Weights of a small GPT-style language model, trained from scratch on English Wikipedia.
Size: 15 layers, width 128, 2 heads of 64, MLP 768 GELU, vocabulary 2048, 4.46M parameters.
Training: 98M tokens, 6011 steps.
Each number is 200 + 20 x the weight over its row's rms, rounded and kept within 0 to 999. Layers, rows and columns count from 0. The size before them is the row's rms in percent of the matrix's.

# down: layer 8 MLP down (transposed), 768x128, rms 0.0737, rows 478-504, columns 0-127
# up: layer 8 MLP up, 768x128, rms 0.0999, rows 479-505, columns 0-127
down478,109,189,196,199,264,192,190,181,209,195,148,240,212,195,202,222,209,187,207,199,200,163,204,205,196,204,214,207,183,174,224,212,207,213,186,202,199,167,217,197,220,207,193,212,215,157,213,194,175,203,204,187,208,181,181,191,229,188,185,197,185,177,204,195,235,169,181,188,228,223,207,213,202,175,226,213,201,172,185,223,153,209,215,234,199,193,217,207,190,174,180,226,164,197,203,233,194,228,202,199,186,178,188,212,201,184,179,186,200,172,185,208,196,200,197,183,202,187,195,189,138,228,167,221,217,202,174,231,235
up479,105,208,205,232,194,152,165,239,204,197,173,200,205,170,196,179,179,205,204,228,188,189,225,190,210,202,212,188,202,179,187,192,221,202,230,207,181,218,209,172,197,216,193,223,209,190,200,204,203,215,248,228,209,215,230,173,209,243,208,266,191,207,195,174,204,176,190,200,226,209,207,216,202,219,201,186,213,175,195,227,201,162,203,166,241,202,215,224,195,221,231,206,206,206,178,206,208,186,206,196,226,199,186,187,214,194,200,175,154,227,210,177,204,177,197,210,194,209,233,166,162,180,172,188,220,205,189,192,212
down479,105,185,235,225,211,205,207,223,191,203,222,199,191,174,199,211,194,188,240,209,181,199,199,205,208,212,188,172,202,187,185,204,214,194,151,195,199,222,206,203,194,193,183,172,205,180,178,198,222,224,221,191,191,189,194,235,225,204,210,226,234,171,181,205,199,198,233,168,208,200,159,256,214,182,188,218,199,185,175,200,242,225,197,191,202,204,196,217,176,165,212,195,207,190,219,184,194,208,221,192,220,169,223,196,193,157,203,169,203,190,178,246,219,213,188,199,174,191,225,197,195,247,168,195,233,201,212,234,175
up480,106,202,204,192,179,228,233,213,207,166,202,226,196,193,196,174,194,210,212,205,177,200,188,208,181,213,245,177,222,196,186,214,188,167,206,220,179,199,195,250,183,191,187,216,211,179,194,210,209,208,229,235,192,253,200,200,229,235,232,229,201,217,178,178,202,207,210,241,215,189,209,217,166,214,213,191,180,186,173,198,219,200,189,222,205,188,223,196,181,155,182,197,207,199,203,193,216,199,209,206,207,232,234,194,198,200,204,206,202,187,220,196,191,153,206,201,255,198,204,189,188,164,228,187,187,198,159,158,207
down480,100,219,200,205,201,177,215,185,235,187,198,215,174,197,202,194,217,210,246,194,175,189,242,220,192,198,216,158,217,193,204,202,200,186,239,242,208,219,200,226,204,194,154,196,220,207,166,211,226,217,185,212,175,207,220,187,178,215,213,189,216,199,212,211,192,174,196,207,173,218,185,209,198,196,160,201,198,247,217,186,199,229,180,183,234,190,172,185,223,203,189,231,197,189,194,209,193,187,187,219,247,216,195,210,181,181,228,224,209,210,182,211,178,190,172,234,245,210,204,236,180,189,159,207,204,206,204,199,215
up481,109,226,195,202,199,185,200,247,201,178,178,211,179,197,215,200,179,181,206,192,184,185,182,199,194,185,213,212,215,171,177,194,151,199,188,242,216,222,173,179,195,203,180,228,255,221,180,195,184,193,213,183,197,202,222,253,200,212,172,231,194,176,180,210,187,212,190,216,210,199,167,198,203,206,164,184,188,184,217,202,228,189,198,195,199,175,176,186,194,212,187,236,206,208,239,189,194,194,204,185,221,233,214,157,220,188,194,218,206,245,172,163,170,191,212,239,203,176,182,193,199,200,214,215,216,225,207,200,192
down481,109,173,185,218,197,245,232,200,174,202,192,205,185,233,217,176,172,206,210,158,217,187,211,210,163,181,198,187,215,212,209,193,232,209,204,212,184,209,221,209,200,203,181,146,168,227,168,192,178,194,223,203,215,187,206,172,187,193,183,200,202,224,204,217,209,174,221,213,183,192,193,216,160,197,213,203,194,164,231,142,233,184,217,163,212,215,194,188,189,192,190,191,193,215,169,234,220,216,172,201,197,191,186,200,191,218,238,186,176,189,177,224,167,196,173,172,201,223,218,211,223,182,207,195,192,209,196,186,194
up482,090,206,178,190,208,198,194,213,224,178,212,189,224,194,218,197,150,209,209,227,188,205,225,209,179,266,204,204,215,180,215,220,211,207,192,202,228,210,168,229,213,202,179,219,174,177,225,177,185,192,183,196,195,182,195,190,186,191,197,215,163,213,155,197,192,229,200,239,181,210,203,219,194,197,186,176,154,180,191,189,199,184,195,188,234,193,181,222,181,198,198,175,204,190,206,183,189,153,213,210,223,203,267,198,190,176,194,207,195,195,206,198,212,191,215,184,193,205,191,167,195,227,195,198,226,199,182,214,143
down482,089,208,188,202,213,212,200,215,196,242,184,196,192,168,244,213,234,184,202,161,187,183,193,205,203,169,168,196,172,212,199,187,161,162,224,185,176,188,207,200,171,198,199,209,175,207,174,233,188,192,229,209,190,200,227,164,189,190,213,165,226,201,235,248,211,181,179,183,225,168,195,177,200,215,247,203,237,196,185,217,213,204,195,217,230,207,228,212,187,196,195,184,202,203,192,200,206,202,192,200,193,200,186,214,214,251,225,143,207,193,223,194,193,206,193,214,218,195,190,185,210,192,214,223,189,199,186,204,230
up483,099,197,202,195,205,172,194,196,190,189,187,191,181,207,213,196,177,191,234,209,206,160,204,199,157,187,211,214,202,173,181,251,175,200,216,259,174,201,219,211,213,241,177,168,214,196,238,195,216,220,182,215,195,192,200,223,217,204,221,197,191,201,194,192,201,228,202,232,188,146,221,191,229,218,198,201,192,176,201,187,220,177,213,205,171,209,223,214,201,178,197,178,208,191,215,226,201,245,222,213,234,179,195,165,210,189,197,209,179,200,221,159,202,198,193,218,244,188,180,191,200,203,197,218,241,197,201,219,218
down483,094,201,177,209,174,207,186,189,166,184,186,193,204,201,158,160,215,161,197,196,200,206,166,189,220,206,150,209,183,213,187,184,196,173,235,190,207,173,194,190,218,217,219,197,184,167,166,212,202,228,185,225,224,187,181,214,172,202,230,195,226,215,200,203,210,202,206,191,186,215,179,176,226,209,200,201,213,198,182,180,172,194,190,167,232,194,216,181,222,202,154,194,180,197,186,217,238,180,199,214,186,207,210,261,223,228,223,210,188,202,236,200,196,204,202,216,213,216,221,232,232,201,190,231,194,184,179,186,185
up484,110,220,216,213,211,179,216,175,191,236,200,180,228,204,216,185,181,175,195,230,212,194,192,209,208,217,229,235,227,215,218,220,187,212,174,206,217,216,207,201,217,212,214,210,223,188,161,200,190,202,187,194,196,215,219,186,200,212,180,232,165,227,224,169,164,183,201,203,192,169,216,212,211,207,190,188,186,224,210,182,199,209,210,191,185,181,175,186,196,199,197,192,217,207,240,201,167,205,190,220,218,235,211,162,176,184,199,196,192,218,193,145,169,174,167,199,225,196,222,202,177,197,208,163,244,212,174,238,236
down484,124,254,184,174,227,183,190,195,205,197,236,207,189,190,204,214,181,205,172,195,188,217,198,207,183,219,201,221,214,223,214,189,203,164,238,255,198,180,216,167,207,213,185,232,219,146,197,184,179,194,203,181,199,193,206,226,180,227,189,230,217,207,191,224,174,206,194,229,206,206,187,171,211,175,186,205,185,202,219,205,199,220,246,160,184,205,190,226,204,200,196,166,189,180,229,203,196,213,213,192,183,221,188,219,198,193,197,204,178,200,170,186,191,195,200,178,230,211,249,212,238,224,211,181,221,223,210,209,206
up485,094,201,190,172,205,145,174,209,189,196,180,198,184,153,246,150,179,188,188,207,197,201,187,197,215,202,236,214,210,203,166,196,230,193,188,186,229,223,192,212,199,210,213,233,211,233,213,201,233,180,205,213,171,220,202,204,203,226,209,198,212,241,192,202,169,186,192,234,175,177,172,244,197,217,214,194,206,182,209,212,208,220,178,180,199,188,230,220,220,190,197,210,214,222,179,207,191,203,232,208,190,193,216,195,209,184,185,177,192,209,186,190,200,238,216,198,192,219,208,174,214,193,143,190,216,232,229,201,195
down485,090,197,227,217,217,201,227,224,206,222,206,198,242,210,183,189,210,215,187,190,203,167,189,186,184,204,189,200,206,178,237,206,191,233,227,208,236,192,186,203,179,175,217,201,206,244,180,188,200,219,205,177,198,181,210,204,179,195,221,176,179,200,224,202,204,180,214,198,210,196,247,163,180,179,234,219,191,190,209,188,188,196,185,213,224,194,141,223,205,213,191,235,187,202,181,194,184,225,215,209,196,181,206,232,199,201,167,205,231,227,195,178,205,220,235,211,181,226,223,219,162,213,207,245,176,203,189,158,204
up486,100,186,222,193,156,198,202,179,197,164,228,254,189,176,239,192,190,207,200,188,201,190,235,208,221,205,178,225,174,186,189,224,192,191,219,201,205,189,179,209,206,198,231,183,193,169,197,228,198,233,197,206,204,194,206,188,221,220,217,225,189,223,169,177,193,181,201,201,199,182,209,193,220,226,198,198,185,211,231,223,192,167,236,217,190,177,208,206,206,165,206,232,198,197,253,204,221,188,173,223,221,227,191,210,214,217,173,196,187,188,229,212,192,204,185,201,203,216,179,204,198,169,250,219,219,230,202,185,244
down486,093,215,179,202,229,204,197,228,209,227,181,179,210,185,177,185,199,198,204,187,230,206,203,218,191,211,216,184,189,223,182,157,180,218,218,232,215,208,192,198,215,194,189,171,169,229,201,229,218,152,195,210,200,219,195,199,188,199,222,193,206,189,223,200,218,243,220,198,219,200,172,176,187,243,207,181,211,210,202,181,221,195,243,178,171,193,209,262,202,172,189,207,193,165,193,209,203,214,157,212,201,201,212,211,177,194,215,178,198,157,234,189,209,206,207,232,198,166,219,172,219,204,189,173,220,198,181,217,217
up487,091,235,227,182,207,180,209,150,210,192,206,202,201,209,194,210,220,199,202,199,186,213,184,212,189,245,175,165,246,218,195,193,213,167,214,209,184,209,185,212,181,226,201,197,210,183,170,199,167,167,203,184,193,194,191,204,248,215,170,187,207,201,209,232,192,177,158,203,218,225,160,207,204,208,186,190,180,179,201,204,201,202,192,174,173,175,184,212,202,206,200,222,222,171,237,223,183,192,205,222,203,208,196,181,229,194,163,190,165,234,231,192,169,207,189,219,196,198,200,189,203,244,196,212,185,196,224,219,236
down487,095,209,179,208,192,214,193,214,178,203,254,203,188,218,192,190,201,204,220,193,210,214,207,204,199,178,218,190,172,206,212,192,182,213,192,233,196,199,199,186,195,183,206,211,199,234,215,206,222,246,198,171,198,195,219,230,163,218,217,206,196,179,203,136,208,196,227,219,180,200,186,177,200,162,227,193,214,208,213,201,220,226,242,243,195,213,208,196,192,187,223,185,205,238,180,213,253,215,229,201,252,241,202,232,191,228,234,188,207,185,189,196,225,206,195,165,187,206,182,193,202,191,205,185,191,189,191,213,183
up488,106,180,207,221,174,209,166,207,213,211,209,227,212,199,225,210,200,219,238,188,175,210,217,222,192,217,209,185,204,196,190,219,218,190,192,226,219,194,232,228,208,240,204,203,218,209,170,190,234,215,202,230,203,209,199,185,242,189,234,221,215,198,182,170,197,186,198,204,206,135,236,190,175,224,210,213,217,207,173,182,205,222,201,153,187,170,177,202,190,211,184,207,215,230,199,176,212,199,177,196,209,200,194,146,174,192,191,210,216,192,191,200,224,196,197,184,219,217,199,179,187,232,210,155,229,188,187,175,220
down488,114,184,177,203,193,187,163,229,187,205,219,201,224,184,214,211,201,232,198,205,213,212,230,211,180,179,209,195,234,207,209,192,218,214,175,210,211,223,212,209,191,168,219,211,246,221,167,176,205,251,215,204,196,232,211,232,226,172,229,200,211,195,178,165,207,186,191,213,210,163,233,181,173,212,226,222,208,219,187,186,197,211,182,168,191,185,196,214,222,156,167,197,218,218,198,208,179,220,185,170,191,205,183,191,192,212,215,213,179,197,196,228,242,166,180,179,225,200,223,191,230,216,205,197,221,224,199,200,221
up489,110,210,212,216,195,171,175,225,202,170,218,209,192,167,205,172,202,220,190,188,213,196,183,208,203,208,192,162,215,191,214,189,212,162,202,191,169,216,195,196,153,205,185,229,227,158,190,239,228,187,205,189,172,186,210,211,159,194,173,199,180,204,204,194,205,190,194,211,190,177,176,219,197,191,197,169,184,190,239,246,190,231,208,194,198,194,212,259,181,215,241,217,180,190,195,201,215,165,190,216,191,223,211,192,194,221,202,203,161,206,231,177,159,176,219,190,212,189,206,241,184,202,179,206,202,196,204,188,201
down489,113,196,180,185,207,191,186,236,180,220,186,179,226,247,196,215,175,156,196,187,194,196,183,223,200,222,195,223,238,216,210,197,211,199,242,191,218,220,197,216,261,183,227,233,193,201,187,195,197,233,204,206,214,203,175,228,173,166,223,221,233,191,186,199,197,198,208,203,191,163,170,210,197,183,225,209,203,244,207,171,201,220,203,208,206,203,187,187,190,224,216,231,215,215,210,196,215,206,172,174,231,224,196,181,191,236,207,210,201,163,188,195,168,185,202,224,182,203,212,196,182,202,200,175,215,182,164,179,209
up490,101,209,188,220,181,207,186,222,215,187,212,188,189,153,194,192,203,222,234,211,221,189,205,190,208,174,180,185,189,191,168,203,188,209,218,195,202,183,206,211,198,216,188,224,189,158,173,228,216,224,231,179,208,196,216,216,236,216,209,242,210,184,190,178,187,155,179,207,160,216,201,234,155,211,211,201,169,188,203,194,173,217,238,193,200,193,185,255,226,231,202,217,205,186,209,224,187,187,215,212,206,197,232,198,204,174,171,189,173,190,219,184,187,204,174,238,198,174,177,195,200,225,186,212,223,167,197,192,198
down490,092,222,202,180,220,199,237,202,226,229,179,170,203,187,188,166,222,192,167,231,208,194,210,191,220,193,242,193,195,201,180,204,175,208,222,196,214,195,217,237,183,241,180,186,210,198,217,168,207,213,203,203,234,214,181,211,166,199,192,212,236,176,190,197,235,162,175,185,231,213,204,199,183,197,190,195,206,220,196,222,208,203,171,219,245,238,202,192,200,173,176,207,198,218,207,201,180,204,192,190,196,164,198,211,186,221,203,217,230,207,180,146,197,196,189,217,225,173,218,182,222,195,194,197,253,220,200,200,209
up491,103,202,195,169,206,213,184,193,222,184,219,199,177,217,227,203,178,204,172,190,222,203,202,216,171,184,218,180,211,197,163,202,181,178,224,217,234,207,200,236,200,189,167,200,187,163,185,214,234,190,190,169,191,241,205,188,215,223,192,187,232,237,179,210,177,197,185,208,200,213,202,191,196,210,168,177,170,206,211,180,221,217,193,189,226,217,202,203,208,175,181,247,191,217,207,193,200,194,188,195,208,211,216,199,162,180,172,164,238,232,172,177,202,198,218,222,208,230,193,175,223,197,193,174,237,222,246,196,209
down491,093,235,219,226,197,202,200,201,188,184,215,210,219,217,182,196,185,215,204,175,209,209,209,200,204,191,189,171,228,169,185,176,175,180,174,205,210,184,208,232,167,190,220,177,187,223,187,209,179,188,208,199,198,190,187,203,199,220,189,226,171,194,211,245,204,245,179,168,200,214,211,149,203,193,205,189,186,188,216,199,177,199,196,184,174,195,259,206,168,199,214,201,208,194,199,219,158,226,203,187,183,201,191,175,220,216,179,204,195,209,238,206,205,204,237,233,227,211,219,194,192,228,196,224,198,224,247,159,228
up492,104,223,199,201,213,173,222,162,228,201,218,191,211,241,206,203,176,227,185,196,207,180,215,248,145,212,223,210,158,196,202,188,196,176,205,198,195,195,171,224,192,186,159,216,173,166,178,233,229,185,225,192,200,192,215,198,180,204,191,215,209,227,216,196,201,238,184,203,205,165,202,213,182,219,206,156,175,186,221,189,166,190,197,187,229,163,201,183,169,193,191,216,188,183,196,213,199,184,243,203,215,216,213,209,181,157,184,233,203,201,191,187,213,184,186,171,188,188,208,182,198,212,198,193,213,187,184,207,179
down492,102,194,192,201,193,223,181,221,179,240,158,214,215,163,222,186,207,163,185,208,206,178,185,185,221,169,182,179,248,179,200,188,215,207,182,183,239,175,180,186,197,215,196,194,193,221,181,210,205,202,211,199,211,207,196,197,185,176,213,195,217,209,154,187,192,169,195,218,202,187,240,207,219,169,206,230,251,198,190,232,197,201,201,199,202,199,204,218,169,201,231,188,209,190,185,186,193,194,167,187,204,162,172,201,200,242,184,220,212,203,196,185,175,176,196,236,214,232,193,197,204,170,219,213,179,184,197,159,177
up493,089,175,235,209,188,164,198,212,215,161,187,212,207,219,233,206,214,212,251,206,172,211,201,167,180,220,189,210,212,194,162,199,210,181,190,198,207,203,205,212,202,178,191,191,208,202,173,209,200,191,227,205,214,198,215,183,240,187,233,182,219,169,166,182,193,217,231,195,206,200,192,225,188,210,188,193,163,220,182,212,225,170,189,226,229,199,177,210,202,206,201,185,179,202,199,163,201,209,166,204,225,239,219,182,206,205,210,231,230,207,163,212,203,221,211,180,235,200,182,168,176,254,212,218,197,173,195,189,194
down493,091,194,180,215,185,192,174,215,161,213,222,175,170,163,204,202,168,171,196,189,172,194,192,190,228,212,220,242,224,198,213,215,222,187,218,189,213,193,205,235,201,162,204,221,218,173,215,194,221,226,192,190,180,185,223,204,184,191,217,202,181,243,225,162,176,215,206,201,171,204,218,210,218,176,180,181,208,204,181,191,220,176,223,200,207,190,192,167,230,196,216,220,196,191,219,214,232,161,180,197,158,170,213,235,182,213,193,204,207,173,198,187,196,195,172,229,223,175,206,225,208,221,216,186,228,210,201,231,194
up494,103,214,215,202,181,143,218,220,220,203,205,235,234,204,199,189,162,218,206,222,198,206,227,181,205,216,222,197,202,214,199,249,213,177,230,206,164,185,178,201,170,192,192,175,194,186,166,201,203,232,205,203,193,221,195,209,219,233,183,215,211,180,192,198,188,205,204,202,184,173,173,214,179,215,170,222,175,175,165,234,188,178,200,210,183,185,179,193,192,207,211,194,208,230,222,229,222,213,169,227,204,226,220,192,187,188,191,169,145,199,204,177,200,171,198,201,228,203,231,187,200,212,214,166,211,213,187,184,212
down494,111,183,202,177,164,209,226,197,195,182,178,209,179,224,222,221,195,181,177,182,175,187,226,205,172,214,215,208,192,232,196,234,219,199,223,196,180,208,189,173,230,183,160,202,206,196,183,188,216,220,175,198,212,185,188,159,184,184,199,208,226,180,204,155,197,207,210,204,199,205,180,213,196,195,202,156,185,180,202,245,165,204,190,210,192,192,151,195,206,182,200,184,214,174,202,152,202,206,260,223,183,218,212,212,180,198,198,221,192,198,226,188,189,190,184,227,189,180,187,221,193,193,187,175,226,191,217,232,166
up495,101,212,187,180,211,212,197,202,224,201,242,187,190,195,212,163,174,183,245,200,209,211,189,227,203,201,210,198,191,195,226,191,188,156,178,196,228,217,186,224,176,196,193,228,223,172,209,204,211,193,222,243,227,224,185,209,201,181,223,255,177,172,204,205,173,191,195,227,189,213,207,206,170,213,179,189,173,217,215,215,209,198,167,180,213,184,180,206,162,187,176,191,216,185,194,197,199,207,210,196,225,159,195,213,184,156,191,219,182,182,202,181,188,209,159,187,199,202,191,199,188,223,228,175,207,222,180,243,173
down495,087,203,181,205,210,212,190,178,211,235,214,189,192,220,203,210,188,178,204,193,208,204,208,208,226,177,202,208,207,219,177,214,168,231,200,203,201,210,218,192,245,199,223,210,224,203,177,201,224,200,195,232,218,194,215,210,210,176,202,213,189,189,219,204,182,193,151,202,208,176,203,226,159,181,206,191,196,183,194,203,210,183,220,221,198,165,214,213,180,229,211,163,222,197,185,191,209,228,176,195,195,211,232,153,233,169,197,229,196,185,193,205,228,172,163,189,178,163,217,201,217,192,175,136,151,209,180,200,185
up496,105,227,220,209,198,166,215,215,202,167,199,179,207,183,227,180,156,230,183,216,192,207,218,216,192,224,218,213,195,210,192,208,199,190,229,204,200,194,179,201,200,198,205,217,233,184,195,203,194,197,221,199,178,218,206,214,187,217,229,200,185,208,184,210,201,233,231,194,182,204,176,200,190,247,224,224,179,193,175,212,159,199,202,226,204,160,195,194,184,218,150,200,188,242,203,213,168,199,197,221,248,190,198,193,196,207,205,202,187,258,198,192,197,194,184,151,217,181,217,216,164,197,226,178,229,210,217,196,165
down496,102,178,196,208,202,204,217,225,203,218,218,239,221,229,192,215,200,179,225,223,179,179,168,165,212,197,230,200,197,207,187,189,191,207,209,155,229,164,197,173,164,215,236,165,180,172,183,194,179,192,200,184,192,199,182,210,176,211,207,206,222,211,199,208,194,179,197,201,166,176,205,219,178,174,225,212,243,207,204,191,215,180,229,191,206,231,225,211,214,204,200,227,163,197,206,170,230,209,196,203,182,188,185,215,204,164,166,200,211,168,208,192,196,229,190,246,207,194,230,174,201,193,202,219,184,173,186,236,198
up497,096,222,203,180,203,176,187,210,231,195,178,205,161,194,175,187,163,190,214,193,199,176,202,213,171,195,180,210,174,222,165,214,167,185,199,224,234,196,252,231,205,233,193,226,185,169,152,199,191,213,203,193,201,206,224,216,207,214,227,209,208,199,189,182,205,199,206,200,209,199,231,248,228,182,173,173,200,175,217,231,235,205,188,192,200,211,172,211,198,222,187,200,186,203,224,215,162,194,193,214,257,214,206,175,183,182,186,203,187,207,175,192,175,224,212,197,210,214,196,189,212,168,239,209,190,205,194,182,204
down497,086,196,213,196,218,180,249,200,189,175,211,189,207,210,175,177,202,208,197,236,223,168,154,178,176,193,172,216,188,188,176,198,208,205,193,180,207,195,190,213,184,193,195,188,173,215,209,193,237,209,195,214,179,175,202,223,234,179,216,194,229,181,159,220,190,179,184,218,194,245,243,208,223,194,213,205,202,168,242,219,187,181,224,237,184,223,192,191,188,214,178,177,222,202,228,207,233,211,191,222,229,218,224,197,187,223,198,189,198,217,213,162,221,203,183,198,180,214,210,165,192,188,167,232,214,194,202,202,210
up498,095,227,221,203,217,180,184,208,205,220,181,199,159,208,198,207,200,200,203,195,180,158,187,209,220,218,245,218,196,192,185,160,182,208,221,202,193,205,202,202,186,194,201,214,217,174,170,222,216,167,169,244,209,209,199,207,243,176,197,203,203,212,172,212,205,207,202,198,184,189,172,214,231,204,167,216,193,187,203,199,181,207,222,195,170,218,206,247,189,226,207,203,252,197,256,176,211,177,184,210,204,173,210,170,179,203,195,199,220,191,195,191,208,218,214,210,173,206,211,188,208,185,174,211,189,199,199,132,181
down498,102,201,237,225,212,231,185,181,165,205,227,192,171,175,187,186,237,191,219,200,247,207,193,208,209,207,198,234,206,241,195,222,200,230,197,200,206,209,246,216,229,196,217,191,189,189,192,225,191,255,217,211,192,176,184,196,184,205,193,193,182,198,210,200,221,191,210,190,177,167,208,203,207,177,204,198,204,280,161,183,208,216,182,159,222,213,205,172,189,174,210,200,195,198,196,184,190,201,196,201,191,183,233,197,214,204,171,214,193,189,211,187,221,202,209,197,221,200,172,222,208,184,194,183,177,216,242,214,199
up499,104,196,226,220,153,187,209,212,229,193,202,177,198,223,231,153,204,202,201,204,177,196,224,220,201,212,195,184,221,230,215,173,220,188,181,186,210,179,197,213,198,218,194,172,213,196,181,197,219,209,233,209,215,192,230,216,214,179,170,204,186,224,237,200,169,228,219,184,253,203,195,183,212,212,189,176,200,204,217,226,234,162,221,208,185,211,186,196,180,196,174,200,222,210,216,179,218,233,220,200,227,212,217,188,213,184,194,183,189,226,189,220,211,143,226,174,194,147,205,224,190,198,180,197,203,209,215,197,206
down499,090,199,183,211,167,203,194,176,209,208,214,190,203,194,188,243,233,220,192,219,180,215,200,216,203,241,201,197,189,210,220,230,182,169,216,202,227,221,232,241,216,189,220,212,187,173,221,213,219,196,187,178,198,212,200,229,178,209,209,215,211,207,162,177,183,189,170,227,188,176,203,190,219,195,158,176,189,198,223,177,170,227,175,203,205,204,201,255,185,230,215,157,190,213,172,199,189,192,224,202,197,183,199,199,194,247,228,195,205,210,235,204,206,217,199,199,224,226,175,217,201,203,205,227,221,210,231,236,198
up500,099,175,223,200,201,217,192,221,208,213,175,187,203,205,190,205,158,189,208,215,168,192,195,180,127,229,219,216,219,196,207,191,210,207,236,229,220,216,218,223,220,209,199,260,184,180,178,226,203,232,200,198,192,223,191,190,193,188,194,221,175,244,194,197,185,158,225,193,183,188,208,237,199,230,201,202,149,228,182,213,224,220,181,219,211,192,172,199,251,204,223,193,215,204,193,184,216,202,206,216,171,196,201,176,205,203,209,208,203,196,197,196,206,198,181,200,238,212,201,188,198,162,181,203,215,200,216,215,204
down500,094,217,242,175,222,170,200,205,200,207,208,223,171,164,176,215,179,203,223,180,178,204,217,221,226,174,220,161,192,197,212,189,209,220,151,180,165,229,238,182,177,224,202,203,203,156,183,211,201,170,198,209,181,175,202,183,190,199,215,163,194,188,209,191,240,222,247,168,222,217,215,236,218,201,186,200,209,179,222,226,199,174,203,223,164,191,201,172,232,206,196,193,201,197,218,200,172,195,188,214,221,197,169,233,209,187,213,193,203,202,218,233,192,173,210,198,190,198,208,199,219,202,206,187,203,194,183,214,196
up501,114,190,207,184,181,196,151,201,218,204,195,160,230,214,218,189,188,221,217,208,193,220,169,232,183,220,205,199,224,169,201,192,187,205,203,210,216,195,232,216,169,203,206,194,197,181,215,197,222,188,202,224,204,210,214,186,197,156,220,198,182,192,221,189,202,187,207,242,234,203,226,213,205,196,201,204,232,210,203,237,230,210,195,201,230,162,174,197,216,228,173,219,201,225,224,203,184,188,200,201,217,218,207,215,155,182,181,191,252,214,216,208,171,160,187,198,213,192,150,220,174,189,185,175,236,182,199,203,211
down501,103,187,185,172,170,189,175,207,209,228,190,182,204,183,187,191,212,206,217,210,200,186,217,242,219,198,163,205,202,206,198,201,226,214,211,194,202,212,227,206,191,190,190,214,195,208,241,190,178,240,196,216,183,206,172,214,199,215,175,214,174,176,175,157,228,209,201,223,199,180,225,212,213,172,180,190,189,187,156,179,168,235,186,215,209,183,194,183,192,184,206,204,158,230,220,220,205,227,192,201,216,169,202,188,180,190,191,217,263,209,188,208,212,195,197,212,194,199,143,180,208,235,219,231,206,182,189,202,167
up502,092,213,213,184,203,206,177,231,197,189,208,212,182,209,210,194,206,190,219,190,206,174,209,204,178,228,201,198,217,198,187,188,189,202,176,211,186,225,219,195,226,191,233,199,185,204,191,223,239,183,189,225,170,205,198,206,219,191,177,216,168,182,177,224,173,210,194,191,189,212,239,186,245,212,184,203,177,188,190,207,186,192,210,211,168,192,206,232,183,173,197,232,224,206,210,172,186,194,198,209,201,181,198,174,192,216,207,202,232,191,236,193,200,204,199,166,155,160,176,253,138,158,198,185,231,177,178,196,178
down502,096,193,239,215,204,181,213,208,187,206,208,183,173,216,221,199,187,197,212,202,189,229,205,227,244,179,204,210,228,181,213,220,185,174,164,219,185,188,208,188,145,234,230,174,156,219,210,209,194,225,208,163,204,205,218,185,174,198,177,167,229,228,174,208,155,195,206,168,200,207,162,214,194,177,224,209,184,203,169,219,208,221,210,186,192,196,196,229,205,174,210,220,183,207,225,207,200,196,209,187,198,188,194,227,200,198,179,206,164,188,162,177,214,195,184,171,203,183,192,183,199,210,234,206,218,223,191,197,233
up503,096,193,206,187,181,154,181,198,191,183,206,220,143,205,205,197,219,209,250,191,180,203,185,197,191,210,175,201,216,171,193,220,195,221,230,221,213,180,169,209,227,179,212,181,241,179,193,194,216,219,203,186,177,177,213,188,241,195,220,188,198,196,183,183,178,206,220,188,211,151,230,203,232,208,182,206,223,184,200,211,197,173,207,172,222,194,203,214,240,218,232,211,242,198,230,218,228,209,212,238,187,164,175,204,195,214,205,189,218,199,206,194,228,203,199,194,181,211,178,224,181,184,194,178,199,239,210,197,188
down503,094,220,194,224,219,216,185,222,215,198,151,168,216,216,168,222,195,215,179,187,240,224,217,184,175,186,227,169,198,264,193,160,191,157,213,185,205,182,201,201,173,178,208,213,237,204,200,205,225,164,197,220,170,229,191,213,195,205,183,196,210,200,173,230,196,229,181,202,194,195,204,198,191,193,208,186,190,206,177,199,234,226,200,193,203,207,196,189,193,220,159,227,219,219,159,216,208,223,176,213,193,210,203,181,184,175,190,207,200,232,209,178,190,193,205,188,207,206,212,222,155,186,217,199,212,185,225,224,194
up504,104,212,217,209,211,171,193,219,205,207,214,180,160,166,211,194,198,202,248,207,193,178,249,211,180,191,193,228,188,188,216,220,214,155,187,235,192,187,230,202,224,206,222,202,189,186,194,180,212,188,195,197,184,204,209,188,195,217,209,182,226,231,199,206,199,179,192,208,199,212,192,195,226,187,181,192,203,205,205,221,183,257,227,204,182,190,167,226,232,201,182,195,220,187,187,238,186,197,167,200,213,188,231,196,170,215,157,236,228,242,216,202,177,176,217,215,178,172,193,181,198,216,219,214,198,169,173,197,210
down504,105,234,193,159,197,198,220,182,188,208,195,197,175,226,184,189,219,160,209,177,196,234,199,249,239,181,200,165,193,218,172,245,220,189,184,213,207,183,181,218,202,170,196,171,207,168,186,203,189,217,201,201,172,185,187,223,193,220,212,199,212,197,200,209,212,152,209,196,195,227,200,196,193,208,167,178,186,179,179,180,196,215,182,198,179,216,186,194,189,186,189,178,177,187,170,216,200,211,197,191,218,193,196,187,209,196,212,174,198,189,167,189,204,233,224,181,221,218,146,239,172,194,161,223,198,218,221,200,226
up505,099,228,218,205,179,184,220,229,207,207,196,218,212,195,189,162,134,205,192,169,199,221,185,171,202,207,178,212,156,190,191,203,184,187,215,196,202,218,162,225,179,213,214,195,237,192,172,187,225,210,189,210,172,198,220,206,171,220,210,202,178,185,185,198,189,175,190,253,201,180,231,196,215,222,226,195,179,203,202,204,216,220,164,218,222,213,205,206,163,198,223,195,176,209,209,208,221,201,200,223,221,172,183,208,151,215,178,186,201,190,176,171,185,216,193,226,209,174,198,193,184,194,146,190,199,208,186,205,196